{"n_head": 4, "head_dim": 64, "optimizer": "muon_variant"}
Each number is 128 + 32 x the weight over its row's rms, rounded and kept within 0 to 255. Layers, rows and columns count from 0. The size above them is the row's rms in percent of the matrix's.

# layer 6 MLP up, 896x224, rms 0.191, rows 0-55, columns 168-223
size [102 103  97  99 102  99 107  95  99 100 107  95 101  97  93  96 100 105  98  99 101 101 103 101 102 105  93 108  95 103  95 105 101  90  89 103  91  89  99 127 104 101 105  99 106 106 101 103  98  95 100  95 103  99  99  94]
[[113 142 105 110 111 176  69 125 149 185 119 173  98 123 117 130 136 170 122 116 172 128 144 145 179 116 103 109  69 136 131  85  53  95 117 128 165 117 122 127  91 120 108 154  84 192  71  95 109 133 155 137 107 158 152 148]
 [100 101 130 102 125 150 163 107  41 110 104 211 110 152  79  92 141  82 143 122 175 151 148  91 143 110  73 140 178 208 101 177 131  81 119 126 137 102 118 155  92 132 131 162 137 132  77 185 105 190  97 160  91 127 154 170]
 [166 143  90 132 217 167 129 127 116 109  86 149 111 121 124  88 103  80 118 204 165 113 136 153 159  80 153  73 152 146 107 103 143 162 150 171 115 121 206 123 123 145 148  83 150 192 167 116 145 148 136 108 147 101 126  74]
 [125 186  76 171 145  83 138 127 166 154 139 115 150 199 121 112 140 100  89 120 193 146 136 158 159  72 177 125 110 116 115 121 191 137 162 235 111  90 154 148 131 150 101 156 107 146 128 100 105  83 187 130  94  75 114 113]
 [104 128 113  93 126 144 135 163 132  81 106 179 139 122  48  58 147 113  56 124 129 140 123 142 127 102  75 156 166 120  92  91 147 137 145 160 116 130 159 142 203 131  81  82  60 138 156 130 110 152 192 123  98 150 113 101]
 [109 142 145 153 171 227 108 148 126 127 121  95 134 136 128 159 139 147 108 184 130 147 128 116 170  75 195 157  81 137  96 134 133  78  81 164 148 133  94 114 200  62  40 115 147  98 145 112 101 127 113 122 188 125 123  46]
 [158 120 108 140 119 151 120 151 190 121  98 135 168 120 137 129 163 150  68 109 101 125 163 131 127  91 107 104  99 150 105 153  96 138  99  81  73 152 153 159  96 168 125  78 197  68 117 145  76 146 151 106  85 163 151 106]
 [128 149 170 130 163 105 113 100 171 103 153 142 124 100  93 126 116 133 105 150 141  89 134 155 104 138 120 102 140 153 101 130 170 118 134 111 193 169 117 184 242 143 155 158 140  93 125  66  80 100 208 144 157 141 115 142]
 [153 144 114 118 126  83 159 183 134 129 146  96 115 106 196 172 111 105  69 126  64 113 127 122 156 192  68 126 136 169  90 164 112 136 137 136 127 191  45 108 138  83 142 116 100 144 158  92 184 142  93 150 126 151 134 135]
 [160 210  80 143  95 148 126 176 103 159 211 138 172 179  92 113 148 114 116 126 136 136 191 106  75 106 144 137 195 130 130 159 170 145 135 117 184 129 136 141 149 109 115  56  75 100 165  76 168 139 157 130 151 111 120 131]
 [154 135 124 145 140 118 132 152 104  98 125 177 170  91 121 103 131 160  66  69 127 141  59  88 139 162 165 153 160  87 125 184 138 147 125 141 102 131 110 137 164 118 145 135 118  94 116 103 206 143 140  50 100 173 129 158]
 [156 130 141 137 121 153 122  73 163 129  88 119  78 134  82 123 142  98  68  93 124 121 142 104 146 111 136 124 118 166 105 120 156 132 142 148 173  71 139 121 128 128  98 117 144 132 117 139 123 159  67 112 111 138 104 113]
 [132 117 128 173 128 109 111 142 152 116 115 108 140 135 116 142 178 111 141 134  82 125  98 107  93 105  91 121 105 126 137 156 147 116 117 158 111 108 186 112 162 120 129 105  98 134 103 158 136 139 218 151  81  91 120  91]
 [ 56 139 101 113 141 184 182 113 105  87 123  88 105 151 137 155 106 102 135 103 124 121 178 140 104 165 133 129 111 104 134 167  71 170 152 143 123 181 151 171 118 166 146  93 109 158 116 118 152 155 162 125 113 108 126 133]
 [107  82 188 115 159 197 111 120 184 134 164 113 160 146 114 107 156  91 107 139 153 150 104 106 115 134 110 124  85 142 103 127 158 131 109 146 170 149 156 189 145 155 175 156 158  89  95 148  88 144 138 164  77 132  63 171]
 [152 143 139 131 102 163 153 180 109 128 119 160 120 140 118 102 147 138 148 153 169 121 165 150 174 149 125 103  75 108 115 150 137 151  78 181  87  73  47 106 176 141 159 167 116  84 137 124 131 137 168 150 141 190 144 118]
 [ 93 134 136  84 135 181 118 130 119 111 130 145 152 114 180 197 156  97 152  90  66  81 127 109 103 181  62 146 158  52 103 132 136  99 174 119  50 142 136 131  70 204 118 153 170 155 125 106 120 137  94  99 199 126 127 156]
 [136 154  96 101 114 137 209 140  17 121  89  80  98 166 157 102 152 123 152  91 174 173 136 129 114 142 111 141 111 133 106 126  95 155 117  89 149 119 150 120 134 168 105 133 109 113 145 104 140 185 171 133  70 154 112 162]
 [143 167 109 172  88 116 150 101 151 101 136 115 205  93 156 123  73  63 106 113 111 138 134 126 107 117 137 139 137  97  77 152 196 160 131 101 145 144 126 191 155 139 122 168 142 169 123  91 122 131 127 101 118 173 104  46]
 [142 185  36 110 182 169 133 149  83 158  83 145 130  91 107 161 140 152 104 112  79 122 114 120 155 116  93 123  93 134 115 167 160 179 134 131 156 109  61 108 151 146 104 113 109  92 127 111 124  92 134  96 158  65 168 181]
 [122 118 136 175 129 114 103 138 127  88 100 111 121 109 119 216 170 172 135 117 133  92 117 130 106 162 159 109 147  86  92 111 163 146 109 182 113 177 126 133 150 143 139 105 113 166  76 146 146 162 168 139 156  93 223 112]
 [100 164 179 129 161 105 154 121 153  89  88 152 104 173 129  94 126 175 111 129 170  97 152 127 143 121 128 180  94  96 150  91 131  95 181 123 110 170 131 112 161 187  86 144 165 153 141 137 165 159 118 166  98 130  96 120]
 [ 86 100 146 127 195 100  91  91 127  97  96 120 110 132 113 115 132 124  49 150 107 114  96 151 108  73  87 130  72 116 116 136 109 130 106 151 121 130 172 112 167 176 132  94 133 129 126 126 185 136 186 139 203 169 104 152]
 [114 128 158 175 135 148 116 123 169 104 107  81 150 132 127 121 123 127 108  84 110  57 167 155 104 131  53  89 119 172 128 138 101 202 108 171 117 112 144 127 142 123 160 164  97 112 163 153 125 128 183 169 186 135 103 151]
 [126 109 177 141 113 173 156 128  88 171 171 110 147 140  47 108 123  52 134  93 188 107 132 148 163 169  76 119 129  98  99 154 136 153  86  95 128 111  96 168 170  85 206  53 174 119 132 121 126 108 109 159 124 119  71 100]
 [102  86 124 138 146 103 138  28 128 138 125 130 107 124 152 100 138  89 169 102  81 125  74 156 126 132 124 151 154 137 144 122  69  80 152 164 133  97 144 155 103  77 152 186 166 102 102 120 169 117 110 121 151 128 157 125]
 [ 91 103  99  57  83 155 135 206 143 159 133 157 128 159  92 192 185 123  73 152 135  87 117 105 115 118 123 145 158 144 102  95 101 101 153 114 147 138 150 111 127 116 120  96  79 156 145 168 151 207 146 117  96 104  96 137]
 [183 111  85 164 117  81  93 168 159 135 160 113 168 120 120  95 171 158 117 142 151 166 177 174  66  87 124 131 166 123 117 135 108 143  65 152 168 120 136 105 115 161 175 138 128 138  88 124 143 154 179 179 157  89 132  72]
 [139 134  97 154 159 154 140 134 166 109 181  77 154 116 111 128  94 183  74  99 173  82 124  70 113 147 126 127 104 109 161 169 110 157 109  72 159  80 120 100 109  45 117 185 124 106 131  91 127 117 113  78 109 117 146 118]
 [147 133 179 134 124  97 140 150 236 103 150 116 111 124  81 128 149  82  96  90 136 129 218 121 117 119 108 118 112 121 137 138  99 171 118  73 124 109 169  70 128 136 160 133 176 123 136  87 178 125  96 106 115 179 137 132]
 [132 149 124 181 160 135 111 158 100  76 148  77 165 132  92 168 129 145 121 191 162 153 130 155  88 189 151 123 131 184 147  71 133 165 141 131  93  91 129 154 147 141 136 107 105  85  30 138 150 134  56 105 103 111 152  61]
 [148  66 149  89  87  97 157 114 120 149 143  92 176  97 126  65 124 140 126 138 123  91 125  97  89  30  82 122 123 173 149 131  90 126 126 157  80  89 112 123 150 150 140 160 159 131 102 103  79 161 154 126 144 127  74  97]
 [139 146 114 173 142 125  82 100  81 112 109 215 103 147 145  82 161 171 121 177  88 104  88 116 149 131 127 142 145 155 116 148 101 141 190 135  73 111  90 140 136 123 144 122 147  97 147 145 145 125 186  95 106 172 185  94]
 [149 106 135 113  95 174 101 136 112  92 113 142 100 118 138  98 152 162  86 127 135  95  98 128 147 140  79 141 130  95  92 116 103 126 130 140 164 177 117 117 100 156 139 140  98 109 126 134  94 100  72 147 115 132 115 130]
 [188  80  94 199 121  71 165 165 116 108 120 117 139 107  58 166  77 101 161 112 138 146 149 129 122 140 149  76 162 153 107 188 147 160  72 153 152 146 120 146 187  97 159 123 171 113  96 114 149 148 124 158 121 164 154 113]
 [136 124 168 135  89 160 182 118 126 113 133 173 130 189  96 150  73 132  87 132 141 129 126 136 211 131 128 153  71 140 130 122  81  93 139 110 170 163 136 121 203 142 107 101  87 155 142 109 108 151  95 144 171 153 117 194]
 [103 152 105 117 161  96 195 129 119 157 109 124 108 172 156 110 119 123 132 151 143 117 110 107 148 149 119 108 146  85  86 101 137  94 115 170 101  88 137 122 132  68 130  79 165 131 189 124  81 210 100 151  74  76  70 163]
 [184  96 143 179 159  84  76 108 155  62 111 184 158 110 127  57 148 147 123 196 126 130  87 113 161 139 155 104 126 100 165 112 136 137 113 131 161 160 123  97 135 101  98 162  92 158 122 132  69 132 154 198 136 194 146 139]
 [146 103 209 131 117 206 146  91 155 142 108 154 138  97 120  42 158  89 132 147 102  92  82 117 150 139 118  83 118  83 132 154 179 190 136 162 146 145 112 105 130 168  60 141 124 113 104 124 142 103 167 171  98  79 145 123]
 [114 108 121 147 152 151 152 131  88  91 126 133 104 213 115 153 112 135 114 155 126 103 133  95 108 136  85  98  90 141 109 189 143 157 124 124 119 125 147 190 180 145 147 113  96 121 106 130 129 155 112  43 113 114 156  97]
 [ 25 146 106  86  91 196 132 129  90 110 115 159 117 128 114  93 108  97 104 122 202 137 173 155 114 163 152 101 112 108 182 105 142  82 143 120 112 145 147 121 143 136 107 135 164 144 131 120 124  84 160 142  94  67 160 178]
 [169 146 181  95 129 106 152 125 163 131 141 155 193 138 191 148  48  81 129  27  99 122 127  68 115 119 106 158 140 169 124 129 130 115 144 113 161  98 159 143 108  95 180  96 126 197 145  60  85 156 134  58 126 109 126 180]
 [110 160 164 135 112 149 110 182  69 105 130 110 141 110 172 104 154 120 131 110  82 113  76 108 150 108 133 154  99 123  79 151 139 171  73 117 114 169 135 118  74 214 146 188 142 117 134 119 166 130 112 123 119 161 135 178]
 [163  68  89 140 176  76 135 170 138  98 107 124 154 117 129 121 156 132 105 156 147 161  81 108 163 110 105 140  72 167 109 124 141 122 131 189  26 143 158 138 124  86 134 116 135 114 139 156 131 150 112 165 126 120 159 105]
 [126 184 120 168 133 103 116 142  76 116  47 135 128 164 166 137  64 111  71 149  89 134 120 151 123  90 184 125  69 124  84  65 116  75  94 127 154 142  87 147 165  75  81 172 118 149 124  97 160  98 189 143 133 133 154  66]
 [194 139 183 123  68 163 138 136  69 140 113 113 154 107  56 109 138 155 149  90 153 133 119  85 129  92  94 113  88 139  87  97 167 139 123 154 134  81 179 140 191 146 109 114 136 159 153  99 143  94 119 126 127 101 141 119]
 [170 179  77 197 117 115 131 129 188  77  80 153 124  81  80 148 136  98 126 118 119  93 134 112 147 150 105 127 127 150 101  99 143 160 136 157 104 161 151 107  91 129  74 100 125  97 122 111 109  94 160 162 129 108 116 156]
 [102 157 142 122 107 146 169  89 115 113 131 160 128 165 135 105 168  63 138 120  78 123 191 117 172  70 139  74 141 123 122 138 144 145 127 173 126 165 113  96 130 135 110 144 106 110 181 105 166 191  97 104 202  86 131 207]
 [122  86 134 104 114 140 118 118 154 120 108 159 159  79 119 128 133 151  96 171 125 156 140 185 149  59 110  65 104 167  99 169 151 103 138  74 146 119 143  41 107 114 101 116 166 127  81 138 160 131  76 157  88 116 143 106]
 [ 84 187  91 121 138 141 183  82 100 141 136  80 148 120  76 119 115 135  94 191 141  67  90 177 124 190 139 142 121 131 156 110  85 137 119 115 136 143 180  87 105  73 126 108 105 132 113  95 171 182 128 110  84 151 151 128]
 [178 136 117 125 173 152 125 178 111 131 173 126 180 186  86  81  94 139 161  49 141  79 109  60 122 219 240 164 159  96 117 110 102  80 162 156 132 100 100 135 165  94 202 132 149 111  77  93 121 129  85  90  66  76 140  99]
 [107 190 151  89 148 105 142 138 126 109 135 129 155 146 108 132 149 152  90 155  61 148 116  78 114 114 137 160 106 143  89 116 132 140 141 144 102 131 135 113 143 114 125 120  66 121 144 134 159 150 111 181 139  76 148  87]
 [ 93 100 107 118  91 178 102  91 166 129 154 133  72 109  89  96 168 145 108 126 136 174  65 138 129 154 135 149 150 115 186 117 139 150 120 114 119 147 121  86 126  89 137 120 117 132  91 160  89  99 162 119 106 106 158  80]
 [169  50 105 142 133 146 152 126 215 104 165 122 164 134 129 110  92  95 114 149 116 137 145 144 172 110  69 146 108 146  82 165 152 137 139 125 120 118 122 145 145 103  75 122 124 193 101 144 164 119 133 121 137 122 152 134]
 [145 131 101 106  98 165 119 113  80 135 116  88 122  97 100  92 146  81 166 158 116 129 155 103 118  74 128  57 190 155 101 120 125 116 135 112 169 179 103 147 180 118 118 181 148 189 122 153 125 153  97 126 119  91 130 141]
 [155 173 207 130 155 138 120 145 146 117 116 147 183 222  61 102 127  58  85 119  46 128 151  97 161 113 167 108 110 140 125 175 150 136  99 106 129 106 116 109 134 141  93  76 140  31 115 136 149 115 215  82 119 155 202 124]]